From a checkpoint of a small transformer trained on Wikipedia: a variant of Adam for these matrices.
Each number is 128 + 32 x the weight over its row's rms, rounded and kept within 0 to 255. Layers, rows and columns count from 0. The size above them is the row's rms in percent of the matrix's.

# layer 5 MLP up, 1024x256, rms 0.065, rows 660-712, columns 192-255
size [111 106  90  99  99 102 100 106 110  97 114  94  97 109  91  92 106 101  91  98  99 101  99  91  99  95  96  89 101 100 120 109 107 101 102 109  89  97 105 103 103 106  92  95 104  99  94 100 104 101 100 108 111]
[[143 133  90  53 162 117 128 154 171 168  68 165  93 117 158 105 137 132  83 101 101 189 146 126  94 117 140 115 148 114 138 104 190 112 113 137 146 105  80 133 122  77 195 162 106 132  76 111 199 132 144 161 101  96 135 119  53 136 128 118 104 108 205 116]
 [ 98 157 131 138  91 152 155 141  93 149 152 146 130 101 104 138  96 156 157 119 152 197 153  97 142 146  57 101 142 155 107 115 135 124  88 152  92 111 104 115 141 160 124 116 152 179 116 111 112 136  98 178 111  67 178  92 145 165 122 145 164 121 150 131]
 [ 73 159  79 148 132  96  59 137 131 168 160  84 100 181 107 136 110 114 116 122 177 163 151  94 114 158 124 178  91 126 137 118 129 106 143 160 143 131 152 108 132 144 190 127 114 161 111 153 176 121 126 137 184  63 133 135 110  65 109 106 178 151 157 125]
 [116 153 161 126  71 145 127 134 108 116 108  92  95 109 113 153 142 101 129 156 145 128 108 144 180  87 136 121 111 133 123 106 221 103 136 115 155 105 103  88 149  97 144 112 128 118 144 171 197  98 149 151 139 134 123 133 202 137 166 148 104 107 109 137]
 [100 173 130 124 128 150 115 133  96  92 148 136 144 141 105  93 138 142  80 105 130 143 131 107 142 169 181 126 129 132 145 111 148 170 138 146 135 100  47 170 166  44 107 123 125 135  93 184 156  99 136  52 122 133 140 140 126  80 123 130 191 148 177 109]
 [111 170 102 136 116 159  74 149 137 164 107 136 135 100  66 106 150 129 119 143 147 133 131  96 142 153  53 180 144 155  92 128 113  98 120 158 159 217 201 117 133 149 124 132 109 166 124 112 174  56 128 179 131 145 162 118 167  72 146 122  54 117 108 123]
 [124 156  93  93  59 145 100 100 160 114 114  93  98 160 103  86 112 139 135 112  91 141 128 115 188 141 126 161 113 169 134  98 111  77 141 139 143 124 108 192  27 151 114 109 112 169 154 182 162 140 171  62 110 152 146  44 139 134 119 100 134 139 109 168]
 [ 70 136 126  71 134 150 109 119 153  89  94 131 121 134  63  83 207 187 105  99 185 137 160  88 129  81 186 112 105 166 150 105 178 124 148 119 161 164 148  84 121 158 162 153 170 102 103  93 137 109 143  96 179  83  85 164 164  84 101 134 164 133  88 113]
 [ 81 157 168 113 148 152  77 181 145 166 134 108 142 119  79 127 158 136 117  72 158 197 110  89 118 155 169 138 125 136  85 134 141 145  62 126 143 179 171 146 140 143 137 134 119 109 129  92 130 101 167 160 132 121 132 139  87 115 152 124 211 125 150 141]
 [133  93 122 128 142 118  55 146 150 155 152 161 133 147  95  90 134 130 123 158 148 167 171  45 152 182  81 196  95 134 146 100 169 151 109 116 172 203  82 153  87  81 167 187 144 122 153 169 111 161  99 181 128  58 160 180  55 126 149  66  69  75 146 145]
 [ 89 152 143 105  77 127 122 110 167 123 133 114 125 155 122 121  94 107 119 169 148 106 151 112 128 189 105 163 197 130  59 110  98 102 103 167 119 141 131  99  62 145 199 104 154 168 131 105 110 134  86 167 148 107 109 145  98 163 130  56 150 131 109 197]
 [108 192  95 105 156 144 134 172 123 111 125 102 143  98  73 108 129 143 136 133  95 143 144 128 154 162 119 142 138 165 127 170 113 122  92 165 163 164 162 142 159 181 182  77 135 186  87 153 110  86  97 100 111 140 182  76 141 124 137 114 124 102 116  80]
 [134 157 129  88 153 103 173 102 172 117 125  98 135  51 133 152  67 115 165 124  91 163 135  79 207 118 132  89  94 142 121 149 151  96 159 134 135 154  82  91 132 108 121  85  51 162  61 119 110 114 150 113 138 103 137 117 111 169 115 121  99 140 150 111]
 [123 106  97 141 140 161 127  88  49 152  81 172  91 154  76 166 162 174 115 119 197 168 126 108 178 129 135  88 167 172 121 159 102 112 215 160 148 129 107  94 115 175 176 153  90 138 125  93 150  79  61 148 161  51 140 120 136 109 182 146 166 151 162 123]
 [105 111 142  73 143 128 106 157 161  42 185  88 159 156 105 138 136 126 101 100 168 141  99 104 129 106  91 127  72 127 159  96 145 154 149 154  99 118  57  96 127 166 141  75 127  93 127 128  93  80 175  99 161 185 128 123  90 143 179 130 161 160 161 153]
 [117 104 149  90 133  43 166  51 138  79 150 142  56 192 115 172 124 178 120 142 138 147 140 167 191 136 158  95  91 139 169 136 136 105 128 204  94 144 144 106 142 122 131 189 119 134 165 141 113 116 131  83 178  96 108 113 114  91 117  52  79 167 137 167]
 [116 121  69 139 127  99 144 102 117 127 114 175 117 102 100 148 154 166 175 184 151 100 146  86  86 129 112 189 125 121 119 145 175  67 170 118 158 102 109 178 187  78 123 131 143 186 105 131 140  87 144 158  83 124 120 100 148  97 112 138 138 149 149 155]
 [151 125  86 137 106 159 121 113 113  75 137  78 110 111 139 165 180 109 158 127 111 210  93 145 100 205 202 127  45 136  97  97 124 138 122 173 144  98 168 162 112 145 146 163 119 151  59 146 145  65 137 131  34 105 109 194 110  85 156  86 150 115 149 133]
 [ 95 123 118 141 159 159  98  43 122 118 159 142  81 113  93 163 103 140 180 134 123 137 173 139 113 108  92 162 147 144 145 147 172  85 116 146 144 121 174  83 169 150 157 139 167 135 125 172 135 109  90 172 145 115 108 174 104  72 148 102 140 149 153 114]
 [116 162  95 128 181 116 129 109 109 140 104 178  64  87  85 135 166 128 130 130 121 140 111  86 167 145 106 126 115 177  65 140 110 105 165 147 158 211 121 149 137 119 144  77  52 110 163 121 157  68 134 115 148 155 115 127  75 119 159  79 108 100 172 106]
 [113  94 125 133 126 127 115 139 116  92 122  88 116 136  83 103  93 120 162 117 142 166 134 130 179 173 156 137  98 140 105 125  88  88 131 111 170 129 126 105  94 141 111  73 159 139 132 169 138 160 120 105 119 116 100 148 107  95 133 184 169 158  91 138]
 [ 73 143 134 104 103 173 147  99 137 149 161 159 158 179 159 129 171 110 107 122  32  94 201 115 177 101  96 158 126 122 121 155 151  95  96 152 107 166  65  91 155 128 117 139 149 168 138  90 113 142 142  79  87 159 115  98 186 152 116 113 160  93 171 113]
 [158 140  94  86 142 135  94  91 130 157  73 145 161 150  88  95 151 120 114 107  72 139 164 148 113 144 100 183 165 100 106 128 118 108 140 119 124 155 109  92  86 167 116 151 134 130 112 107 141 152  74 155  97  65 133 160 154 124 207 155  95  91 140 118]
 [169 130 156 126  95 134 184 135 136 101  90  56 128 124 127 130 112 169 125 122 112 107 140 172  88 142  81 151 121 121 109 136 211 128  83 127  91 118 133  37 100 207 183 114 121 155 143 127 137 134 113 118 131 103  72  99 136 104 165 127 180  97 101 134]
 [ 73 115  65 126 184  76 140 126 134 169 130 114  70 131 121 113 148 129 176 134 147 170 175  94 137 105 105 169 143 102  84 121 142 114 149 157 151 125 178 122  87 118 198 125 152 160 130 105 174 114  90 149 124 151 169 176 161 132 164 135 156 134 124 167]
 [136 102 160 137  79 125 136  61  86 127 126 161  85 132  98  83 150 112 135  88 138  85 154 150 114 150 117 146  94  94 116 165  98 120  94 188 169 100  95 156  90 145 173  81 172 168 127 144 124 103  53 155 179 108 168  66 123 118 130 120 211 127 183 151]
 [ 90 134 147 112 180  72 156  96  96 135 129 131  90 143  85  95 133  93 126 162 163 154 108 137 180 116 219 177  99 124 122  98 113 119 163 145 161 113  78 109 150 135 111 196 120 113  78  78 115 125 145 116 152 167  59 126 114 145 183 102 122 191 160 172]
 [ 73 150 156 137  96 100 157  85 167 143 144 131 115 100  57  87 120  88 127  99 133 141  52 105 162 122 130 172 153 104 128 130 147 120 183 138 139 124 131 147 131 167 156 142 117 155 134 175 183 149  70 157 167  96  76  97 109 134 134 161 123 127 112 117]
 [131 144  53  76 157 117  67 154 148 168 123 139 139 111 120 113 119 170  94 103 142 131 128 116 168 140 142 101 144 142 111 140 162 121 145 137 134 169  93  88 124 121 141  97 119  97 114  62 171 113 122 136 152 132 107 119 107 157 160  82 146 148 157 111]
 [ 83 178 191 152 134  65  78 139 143 117 103  77 143 116  59 108 122 137 138  71 161 130 147 138 109 102 127 136 140 160 156 109 143 183  76 126 102 136 142 183 165 135 185 128 157 133  99 118 153 119 141 177 159 152 127 120 148 112 112 153 189 104 152 143]
 [127  80 100 107 158  92 116 124 161 149 149 151 156 123 139 153 129 156 150 133 179 140 157 113 163 170 109 125  44 154 157 128 142 133 118 144 134 168 133 115 158  74 172 140 141 130  79 138  96 141  91 128 135 135  95 128 140 156 171 111 139 158 137 153]
 [ 84 150  91 141 104 120 149  98 130 108 142 157  76 176 115 153 137 125 124  96 157 114 149  86 191 114 171 138  86 146  80 120 166 135 170  99 101 130  95 154 158  66 184 163  71 140  95 124 133 105 127 119 133 105  59 116  66  93 157  60 192 155 121 147]
 [133 133 138  54 180 111 139 171  83 150  91 174  65 141  81 186 123 133 130 111 188 122 133 184 154 139 141 134 126 186 117 139 158 114  99 167  96 133  97 122 140  97 123 138 157 126 139 158 180 140 142  98 107 113 185 152 164 149 134 111 177 120 160 137]
 [114 157 158 122  90 102 152 128 110  69 143 121 163 101 164 182 127 169 164 161 123 118 124 120 161 144  84 152  63 148  95 150 168  94  97 151 106 147 136  56 162  86 146 119  85 180 112 148  83  37 128 102  83 149  99 128  92 114 134  33 159 197 130 133]
 [109 110  85 133 161 119  52  95 131 153 184 103 111 102  83 171 136 186  75 128 163 174 122 138 105 128 138 117 183 113 133 127 136 138 170 151 154 129  80  93 154 162 154 157 125 134  53 141 144  56 137 114 160 101 146 128 109  65 150 163 123 120 164 101]
 [124 142  99 139 112 148 118  90 130  93 128 118 137 172  87 138  94 159 109 127 154 190 121  92 126 129 128 200 119 165 161 111 112 123  65 108 149 153 159 107 174  99 167  95  91 103 111 180 135 114 178 200 115 108  48  80 119 111  94 106  77 164  49  94]
 [138  97 187 115 111 127 143 138 109 154 123 151 119 174  80 102 144 137  84 131 162 112 102 141 141 157 147 107 181 144 152 163 133 182  68 118 161 150 109 112 121 157 127 165  98  97  67  82 122 141 105  60 127 128 149 168 141 102 125  82 167 149  99 173]
 [120 145 128 126 125  57 133 110 153  52  96 121 188 188 115 141 107 124 136  78 116 146 179 159 134 126 143 104 124 140 156 123 125 135  98 129 136  85 119 159 109 151 192 196 131  87 125 182 185 133 134 156  89 127 163  73  93 126 134  62 180 120 154  88]
 [120 129 150 110 113 106  95 174 118 158 113  74 147 143 108 115 123 136 113  85 112 152 101 110 134 156 143 148  90 120  98 132 124 138  80 134 117  79 122 115 123 143 146 129 112 127  59 128 137 139  42 136 103 116 124 158 106 122 135 115 198 139 157  92]
 [ 71 184  99 124 103  65 121 104  86 118 119  81 118 168 152 101  83 181 108 166 172 147 167 129 139 112 113  96 102 135  77 145 182  93 143 150 132 109 142 114 139 120 112 152  85 165 140 143 116  99 107 136 134 104  81 124 138  84 153 128 155  97 142 138]
 [116 145  52  72 242 142 174 142 125 115 159 149  79 131  85 126 152  94 166 126  79  80 146 102 130 167  89 126  90 146 128  74  99 128 127 157 103 100 169  75 178 150 152 186 169 141 104 115 148 127  80 120 139  90 140 184 136  97 171 105 136 188 107  88]
 [107 110  54 112 132 122 162 126 168  90 185 169  58 120  55 134 126 116 115 161 174 142 192 114 149 124 117 133 124 160  88 127 131 128 143 119  93 104 166 117 105 100 116 134  89 129  98 155  97  90 141 123 139  80 164 150 150  79 131  65 152 162 156 126]
 [112 165 113 136  90 142 142  94  79 156 115 181 113 167 133 158 143 150 109 100 148  85 215 154 114 154 135 121 121 124  99 163 171  91 155 154 137 146 109  97  80 119 123 200  49 145 117 126 134 131 128 105 147 121 120 144 130 128 157  85  99 177 117 134]
 [ 92 183 124  92 178  95 110  61 163 190 114 172 113 177 118  84 129 136 121  94 122 149 142 136 114  98 152 114 117 138 103 133  97 119 115 128 109 131 151 179  92 108 178 121 133 118  90  78 119 131  72 143 132 128 124 127 129  62 172 115 129 130 168 167]
 [155 159 124 154 171 118  95  90 125 108 110 110  89 184 154 165 238 108 130 115 117 131 130  84  85 165 183 178 148 164 112 126 130 125  90  92 117 132 184  79 173 117 155 104 176 148 126 192 164 103 137 143 128  73 126 141 157 134 178 119  78 103 151 130]
 [ 43  95 142 134 137 119  71  97 128  69 150 129  87 165 181 114  99  73 175 100 192 143  89 133 181 148 128 108  85 123  77 147  79 119  67 144 102 120 125  87 207 173 167 133 118 170  92 115 109 113  87  75 159 132 125 146 125 112 134  83 212 143 145  85]
 [127 169 136 136 136  54 124  78 187 141 166 157 183 122 125 115 122  79 161 119 118 128 109  40 155 118 202 196 144 110 109 117 149 156 148 111 115 173 126 125 124 121 158  87 154 147 137 220 154 139 100  51 160 127 143 148  84  95 109 103 143 166  80 113]
 [129 145 160 100 111 193 137 123 121  70 143 127 106  88  48 114 160 144  90 126 137 155 164 135  83 154 165 131 143 121 126 133 111 110  66 180 156 186 119 134 122 118 179 123 161  81 111 127 149 139 121 124  55 157 167 121 147 188 138 118 124 110 176 150]
 [123 148 139 126 131 110 133 154 138 152 194 149 101 108  77 130 144 123 153 149 112 130 150 170 117 142 108 137  60 161 147 110 141 111 143 195 158  79 136 120 144  94 165 108 162 188  97  69 102  91 118 117  96 119  68 141 122 175  85 102 196 168 139 169]
 [137  69 162  87 133  85  84 105 155  65  99 141 133 112 132 141 146 141 128  82 152 179 179 158 162 127  95 156  92 121 170 135 183 108 104 157 159 136 143 138 171  83 154 119 162 167  88 140 117 135 105 139 149 124 127 132 129 100 162  54 167 187 158 142]
 [115 197 192  83  85  75 187 188 166 111 174 136 144  98 109 107  93 163 120 130 104 182 114 144 101 119 108 120 128 137  85  87 125 146 141 195 157 186  50 110 162 117 153 117 154 141 117  60 136  82 146 131 177 112 109 153 135  67 140 164 205  91 117 124]
 [102  55 152  52 226 167 101 169 132 124 129 136  70 111 114 175 143 150  88  99  64 169 125 139 116 146 167 137 112  95 139 101 150 119 158 150 121 105 103 100 184 133  99  95 144 160  96 153 204 125 113 110 132 118 115 113 147 122 163  81 206 190 155 166]
 [127 118  82 102 136 120 178  91 131  63 124 180  81 156 138 125 121 129 152  69 159 124  74 192 101 141 110  90 132 136 113 127 145 111 134 135 169 148 119  73  68 145 145 103 175 189 123 182 169 140 119 116 135  94  91 189 118 151 116 143 127 134 118  84]]
# layer 5 MLP down (transposed), 1024x256, rms 0.0454, rows 660-711, columns 192-255
size [129 106 100 102 109 100 107 107 106  96 116  91  95 119  98  94 100  94  98  93 100 100 104  87 114  95  86  83  90 110 125 108 117  86 103 110  90 105  94 102 101 116  86  97 100 101  84 104 109 105 102 114]
[[104 174  60 168 129  82  86 114 149  94 114 171 102 110 140 103 161 151 107 104 100 135 126 110 166  64 178 145 133 132  67 156 123 157 135 100 124 163 119 107  63  84 146 154  46 147  85  91 102 136 140 194 150  98 149  79 179  92 174  83 146 111 140 159]
 [110 165 161 136  93 175 159  92 114 114 155 154 121 188 121  94 147 116  76 221 136  99 134 161 131 147  95 137 126  87 132 116 145 109 148 122 100 202  22  93  96 233 116 102 106 143 121 192 152 149  74 121 117  96 166 133 126 134  63 167  98  99 191 123]
 [ 94 150  86 116 113  77  77 155 144 185 114 153 119 137  78 144 117 137 103 135  85 193 102 127 116 138 123 185 117 134 138 166 130  81 140 131 141 145 153 122 123  99 173 149 134 189  68  74 171 110 135 133 136  69 110 162 119 115 137 124 174 108 141 169]
 [141 106 137 162 118  92 141 152  48 146  84  90 122 134 160 162 145 181 181 114  98 100  86 158  89  91 179 154  85 146 138 130 166 116 134 116 110 112 149 130 100 179 129 103 105 154 143  72 107 147 112 117 115  78 125 165  87  73 162 112 138 136  98 157]
 [135  90 133 149 144 128 141 189 126 132  71  99  77 102  50 101 109 186 119 140 118 115 137 122 156 132  88 122 170  96 109 170 105  87  85 140 125 118 158  89 116 143 124 124 137 116 171 110 145 134 129 126 133 126 135 106 185 105 176  91  69 131 166 123]
 [162  66  60 101 110 117 163 170 123 103 122  86 149  80 172 114  97 154 120 150  90  71 126 130 131  95 116 152 152 114  80 115 106 213 144 134 114  68 203 121 133 104 122 130 119  83  95 153 120 167 134 133 118 222 140 142 166 126  54 143 115 173 112 120]
 [145  95 113 112 144 177 128 208 100 148  97 103 118 113 113 127 143 105 138 139 115 147  46 164 145 145 170 111 116 120 111 119 144 128  61  33 118 138 142  98 120 160  89 161 109  84 135 108 136 145 111  74 123 170 122 151 170 114 132 165 165 120 191 145]
 [118 106 182 171  96 150 161 184 106 108 136 163 172 100 107 120 180 104 186 170 151 143  88 163 133 117 144 126 125 100 137 110 134 143 168 140  65 181  93 193 129 132 154 138  79  53 153 201 127 146 153 100 143 137 133 114 142  92 150 114 152 100 110 107]
 [195  87  85  86  99 142 104 170 129 149  97  96 148  48 142 200 127 131  95  86  82 173 106  97 139  86 105  67 120 102 138 159 171 103 143  38 120 115 145 167 129 172 141 145 125 115 101 168 116 103 119 128 184 124 131  86 103 163 130 136 191 100 153 166]
 [193 166 121  57  99 141 146 149  91 127 138 117 102 110 116 149  75 163 158 125 100  85 123 150 113 179 137 107 169 114 117  88 217 174 124 110 115  90  94  89 107 166 112 109 125  99 103 108 129 183 181  87 121 127 108 102 164 117 183  70 147 153 165 123]
 [135 113 111 112 188 161 161  71 123 102 116 101 153 108 161 159  96 150 124  99 143 110 151 155  86 126 145 136 184 146 140 104  85 103  42 145 109 149 106 116 147  71  90 146 105 119 158 134 118 108  41 133 110  54 190 121  96 134 124 108  82 161 127 123]
 [108  80 125  99 143 164 146  93  99 154 162 111 125 133 131 142 149 151 129 125 126 147 102 146 168 211 143 145  86 109 105 123  73 158 126 149  84 169 139 106 109 124  64 140  53 161 132 106 140 109 186 155 173  80 143 199 164 122 191 202 185 141 204 159]
 [149 146 120 160 156  66 112 187  92  65 110 154  91 115 120 141 119 144 131  77 154 158  80 150 147 110 105  94  79 144 184 134 174 137 190 117 117 137 125 131 147 145 142 110 186 134  96  92 125 135 137 111 124  92 148 152 154 142 136  97 142 120  73  90]
 [186 126  94 110 162  74 110 111 122 125  82 139 161 122 102 165 148 190 139 102 144 131 148 120 161  96 208 168 144 143 123 141 106 141 162 169 163 108 161 119 108  75 165 110  60 144  68 121 177 107  81 142 132 113 120 113 182 124 144 104 148 147  90 159]
 [149 121 151 169 164 149 134 112 135 209 147 148 123 128 138 143 165 169  87  75  62 110 172 170  85 134 121 125 123 142 130 145 145 164 167 124  93 144 158 102 178 150 134 149 115 170  92 107 149 130  86 172 127 118 190 126 158 150 107 102  90  87 118 125]
 [131 108 129 145 150 152 126 132  64 149  97 168 169 153 118 148  97 112 104 112 106  97 157 139 145 110 129 152 114 148 104 146 179 137 153 198  90 126 139 119 120 107 123 128 158 122 129  77 107 115  53 244 167 107 128 146 107  97 147  82  98 121 150 127]
 [158 160 134 171 149 126 100  86 137 156 145 115 156 134 122 146  71  66 169 116 122 121 126 185 152 107 154 120 101 140 109 156  99  92  71 176 134 115 161 107 118 101 127 125 165 156 110 162 129 147 123 175 145 192  99 197 132 145  77 111 166 168 118 143]
 [104 103 103 149 114  83 151 130 171 164 133 105  87  99  89  95 117 100 140 119 156 159  55 140 129 155 127 146  95 146 141 115 119 152 182 131 160 108 134 131 161  87 183 127  74 165 131 171 116 113 114 181 166 149 139 136 112 113  76  88 162 145 117 132]
 [139  93 133 102 116 153 147 114  69 181 121 136 172 139 178 148 132 169 108 121 118 137 131 135 138 135 153 161  66 111 121 161 150 137 121  94 165 119 147 149 151 150  95 132  92 178 100 140  52 142 169  96 136 138  96  91  92 196 104 123 102 152 173 128]
 [181 150 147 156 102  66 164 134 122 143 160 141 118  83  79 121  75 130 143 142  54 109 108 161 113 206 179  74 119 108 113 140 108  89 155 216 125 142 106 163 109 138 124 139 142 154 133 109 146 126 100  92 135 146  88 108 102 127 109 102 126 101 128 129]
 [126 176 138 154  68  73 129 127 112 127  71 124 129  72 135 101 158  99 149 117 118  82 153  60 139 164  99 188 119 123 113 108 147 120 145 107 164 164 110 121  83 136 184 153 135 143 126 143 202 152 171  98 142 222 144 131  73  89 166 183 140 139 138 136]
 [122 119 137 128 137 106 117 148 148 159 105  80 139 107 122  83 125 130 111 162 174 121  78  85 117 128  68  55 141 126 141 113 123 162 101 126 133 157 166 146 110 169 158 128 123 158 181  78 170 137  94 125 176  93 192 189 126 162  85 174 148 102 129 132]
 [157  99 168 102  82 125 103  60 105 106 181 123 100 161 155 139 118 146 150  48 196 170 186 124 136 107 186 118 138 129  88  86 129 122  78 149  97 132  97  75 121 101 162 144 187 134 115 151 160 138 147 106 130 208  94  98 128  94  89 114 114 122  92 143]
 [139 162 125 125 183 155 109 140 121 117  72 129 128  77 125 158 119 114 119 114 136 130 141  86 116 140 167  71  96 127 172 116  95 226 102 147 131  78 199 139 100 106 159 115 143 149 134 129 114 104 144 178  99 145 157 158 180 136 120  68 144 128 155 111]
 [ 74 131  97 150 186 191 135 102 181 147 163 115 106 164  85 146 138  62 129 142 163 147 110 142 163 138 104 137 150 123  77 131 189 189 182 144 134  94 171 155 138  99 161 147 120 128 120 113 135  79 142  86 115 124 122 162 179  89 152 129 103 153 124 135]
 [118 114 185 160 120 139 131 164 110 157  89  87 147 100 116 116 178 112 104 103 162  87 129 154 120  84 113 125 182 129 129 132 119 134 134 139 145 160  79 188 102  92 150 169 150 112 196  93 135 156 126  91  54 112 174 162 168  85  85 230 107  60 144  49]
 [129  83 135 216  82 177 114 121 112 158 143 155 119 108 210 117 128 114 125 131 131 127 130 169 172 111 128 167 113 118 158 117 147 114 135 129 178 150  75 132 100 168 162 164 151 139 123 130 134 176 190 121 116 140 166 167 115  90  55 156 119 111 111 161]
 [174  91 185  66 143  64 156 134 106 122 113  91  61 147 151  85 128 121 114 116 126 145 157 147 102 107  53 129 121  79 125  89 125 165 118 121 102 150 120 122 159 113 121 147 130 174 132 127  89 118 192 105 120  74 143 145 110 146 143 153 152 121 186 136]
 [114 188 206  96 161 198 183 103 130 117  83 159  48 126 143 152 137 157 145  57 124 114 168  93 117  76 162 148  94 152 168 147 112 133 112 172 134 150 125 110 144 131  99  71 171 134  95 145 177  94  91 178 148 132 158 122 127 113 182  73 149 177 102  68]
 [154 189 119  91 141 124 138  79  88 151 182 141 151 164 223 152 143 147  89  72  96 143 164 149 104  82 176 184 134 117 150 134 159 130 118 116 126 109  94 137 158  75 190 107 106 167  90  94  88 160 169 116 101 147 172 127 174 141  65 119  79 127 141 210]
 [126 118 131 138 189 122 118 156 125  82  84 118 109 109 132  70 144 147 145 126 135 139  80  94 156 110  68 168 107 130  97 108 126 150  77 121 130 133  81 100 115  99 164 163 169 159 122  99 158  82 148 101 130 137 157 117 136  93 136 116  96 165  97 142]
 [162 150  93  83 184 132  98 143  99 176 103 101  62 159 152  92 102 167 101 104 137 139 114 148 153 134 179 136 118 120 152 131 134 128  89 102 135  59 131 139 168  68  65 119 122 128 116 118 187 104 122 136 100 180 167 125 127  95 157 138 157 119 142 120]
 [131 120 104 112 107 119 131 107 150  85 172 127 130 150 124 175 158 155 143 110 137  68  98 135 142 115 161 130 129 106 146 137 149 100 114 111 100 101 124  86  70 215 126 120 120 132 137  94  86 156  92 180 211 106 116  68 130 122 119 149 139 144  90 157]
 [147 194  94 109 153 170 103 177 105  99 106 151 144  78  68 130  80 144 130 116 116 128  99 126 142  81 161 164 167 125 131 137  54 201 142 178 124 144  97 106  86  93 142 129 119  84 173 193 122 116  90 104 191 125 192 121 179 124 138 131  74 165 119 147]
 [133  83 129 107 114 149 150 169 120  85 184 160 108 191 146 126  87  60 112  79 121  74 147 172 123 124 148 122 124 136 157 142  93  75 151 119 150 131 141 111 157 144  84 129 123 144 117 154 129 171 143 159 155 126 155 147  94 114 102  70 147 183 121  39]
 [117 131 119 159  98 143 145 168 180 134 118 181 141 147 111  65  95 123 106 129 176 101 108 100 136 100 130 102 125 154 108 129  99 158  93 113 128 128  95  97  95 106 132 113 125 194  88  89 152 105 106 148 148 164 140 164 160 118 190 102 163 184  95 178]
 [139 152 131 167 168  70 126 126 135 148 121 184 137 142 119 117 102  84 175 121 158 150 137 124 125  79 137 114 117 121  86 138 156 112 139 134 122 138  96 110 104 131 117 137 124 159 100 186 142 144  98 101 204 109 219 111 117 167 128  72 101 144  47 119]
 [158 117 118 116 117 158 151 172  85 118 119 120 106 144 178 165 135 113 105 127 120 209 148 128 161 157 183 168 124 143 132 121 104 109 123 105  82 139  90 163 173 136  96 135 152 139 216  96 103 134 160 128  73 107 103 144 138 135 117 151 140 128 120 148]
 [ 94 169 119 133 105  89 166 150 102 107 113  44 103 133 130 116 127 217 136  92 143 144 101  57  94  62 136 162 115 143 134 132 169 144 140 143 128 171  87 110 161 182  83  84 182  89 104  84  82 131 123 143 108 110 128 145  95 153 140 141  89 118 203 162]
 [112 159 171 104  98 141 211 163 127 100 157 168 102 129 108 114 121 115 159 127 116  91 136 151 106  79 105 133 147 109 129 116  78 142  95 105 161 156  77 122  96 132 138 109  81 141 144 168  28  89 132 114 137 101  89 128 126 142  80  96  93 114 167 118]
 [122 162 170  92 116 100 197 153 128  91  82 119 115 128 196  83 108 150 130 121 130 139 161  79 123 111 150 140  49 137  98 128 136 169 117 113 127 170 148 133 147 161  91 124 137 182 110 142 129 163 110 172 132  93 138 108 157  87 129 113  81 142 159 145]
 [159 128 120 112 127 132 136 118 123 113 140 121 176 105 135 121  53 143  68 113 112  46  92 155 177 146  84  83 129 129 173 106 117 123 112 118 111 105 119  15 152  86  74 125 132 166 118 128 113  67 182 210 178  96 150 126 114 163  84 131 121 146 146 140]
 [179 106 106 151 103 196  76 170  94 176 110 107 107 106  98 136 111 109  98 115 169  77 172 121  38 122 180 119  95 136 161 156 115  78 129  99 180  42 156 169 115 140 138  95 154 105 117 107 169 127 141 129  90 128 141 172 195  95 141 160 133 153 184 177]
 [148 119 123 124 175 133 188  91 150 122  89 156 111 181 190  86 148 113 141 105 136 123 125 176 108 166 114  94 125 119 208 106 151 156  97 135 102 149 129  96  89 112  42 170  79  78 137 112 113 145 148 173 182 114 111 168 136  92 118  79  70 124 137 182]
 [135 179 107  93 117 109 110 115 175 188 184 142 130 144 107  85 176 180 120 117  82  88 125 171 137 106 131  92 125 126 146 136 174 158 135 157 144 124 110 142  86 108  78  70 117 191  61  57 189 123 164 197  85  92 102 141 186 127  96 116 132 144 167 126]
 [157 173  94  92 162 123 148 120 104 134 148 111 149  89 119 115 140 127 115  88  86  65 154 102 177 126 139 145 149 105 152 108 102 156 175 112 177 166 168 187 175  48 122 112 120 136 108 171 166 164 103 105 174 214 136 103 141 126 141  86 178 150 131 102]
 [209 123 169 142 115 125 160 116 144  79 156 186 136  98 158 124 124 111 165 120 130 162 124  89 125 113 119 126 113  84 113  97 165  96 163 111 184 152 113 142 167 126 136 116 145 134 144 185 141  93  58 132 139  68 104 133  99 145 118  69 119 142 114 155]
 [158 152 116 105 126  96  95 154 162 116 132 136 149  75 172  97 133 173 126  95 111  78 162 123 153  94  85  96 116  99 164 152 140 140 162 111 128  89 156 136 124  65  97 145 130 160 150 153  93 155  73 101 159 190 126 107 130  67 109 108 127 147 126 115]
 [150 150 165 186  69  86 125 135 131 133 158 101 117 110 186 204 119  97 178  83 106  69  97 109 164 132 155 159 162 133  93 130 132 156 170 171 110 126 121 149 111 137 108 132  81 126 137 107  81 142 170 117 100  96 151  69  84  55 177 160  77  96 118 130]
 [ 88 132 217 108 141 108 127  92  84  87 103 131 117  60 136 134 148 157 135 167  90  98 167 120 136 142 160 154 162  77 148  59 144 138 168 164  64 140 145 174 141  77 128 106 153 114 119 190 137  81 164 113 126 137 120 111 148  86 136 112 161 156 126 136]
 [189  89 118 102 183 127 151  94 103 122 115 149 117 145 163  74 185 122  87 151 142 122  76 150 128 130 141 161  99 122 162 105 100 161 104  80  84 132 120  75 113 160 127 120 184  88 196 155  99 161 149 199 109 150 130 116 168 135 132  61 139 174 181 140]
 [ 71  82 116  71 132 108  97  75  94 163 115 181 165 136 147 114 156 102  63 139 106 138 150 107 121 102  84 154 131 127 118 139 121 102 153 144 117 171 100  85 165 160 118 124 192 122 141 133 101  82  59  89 140 132 111 115 101 139 119 145 144 110 110 100]]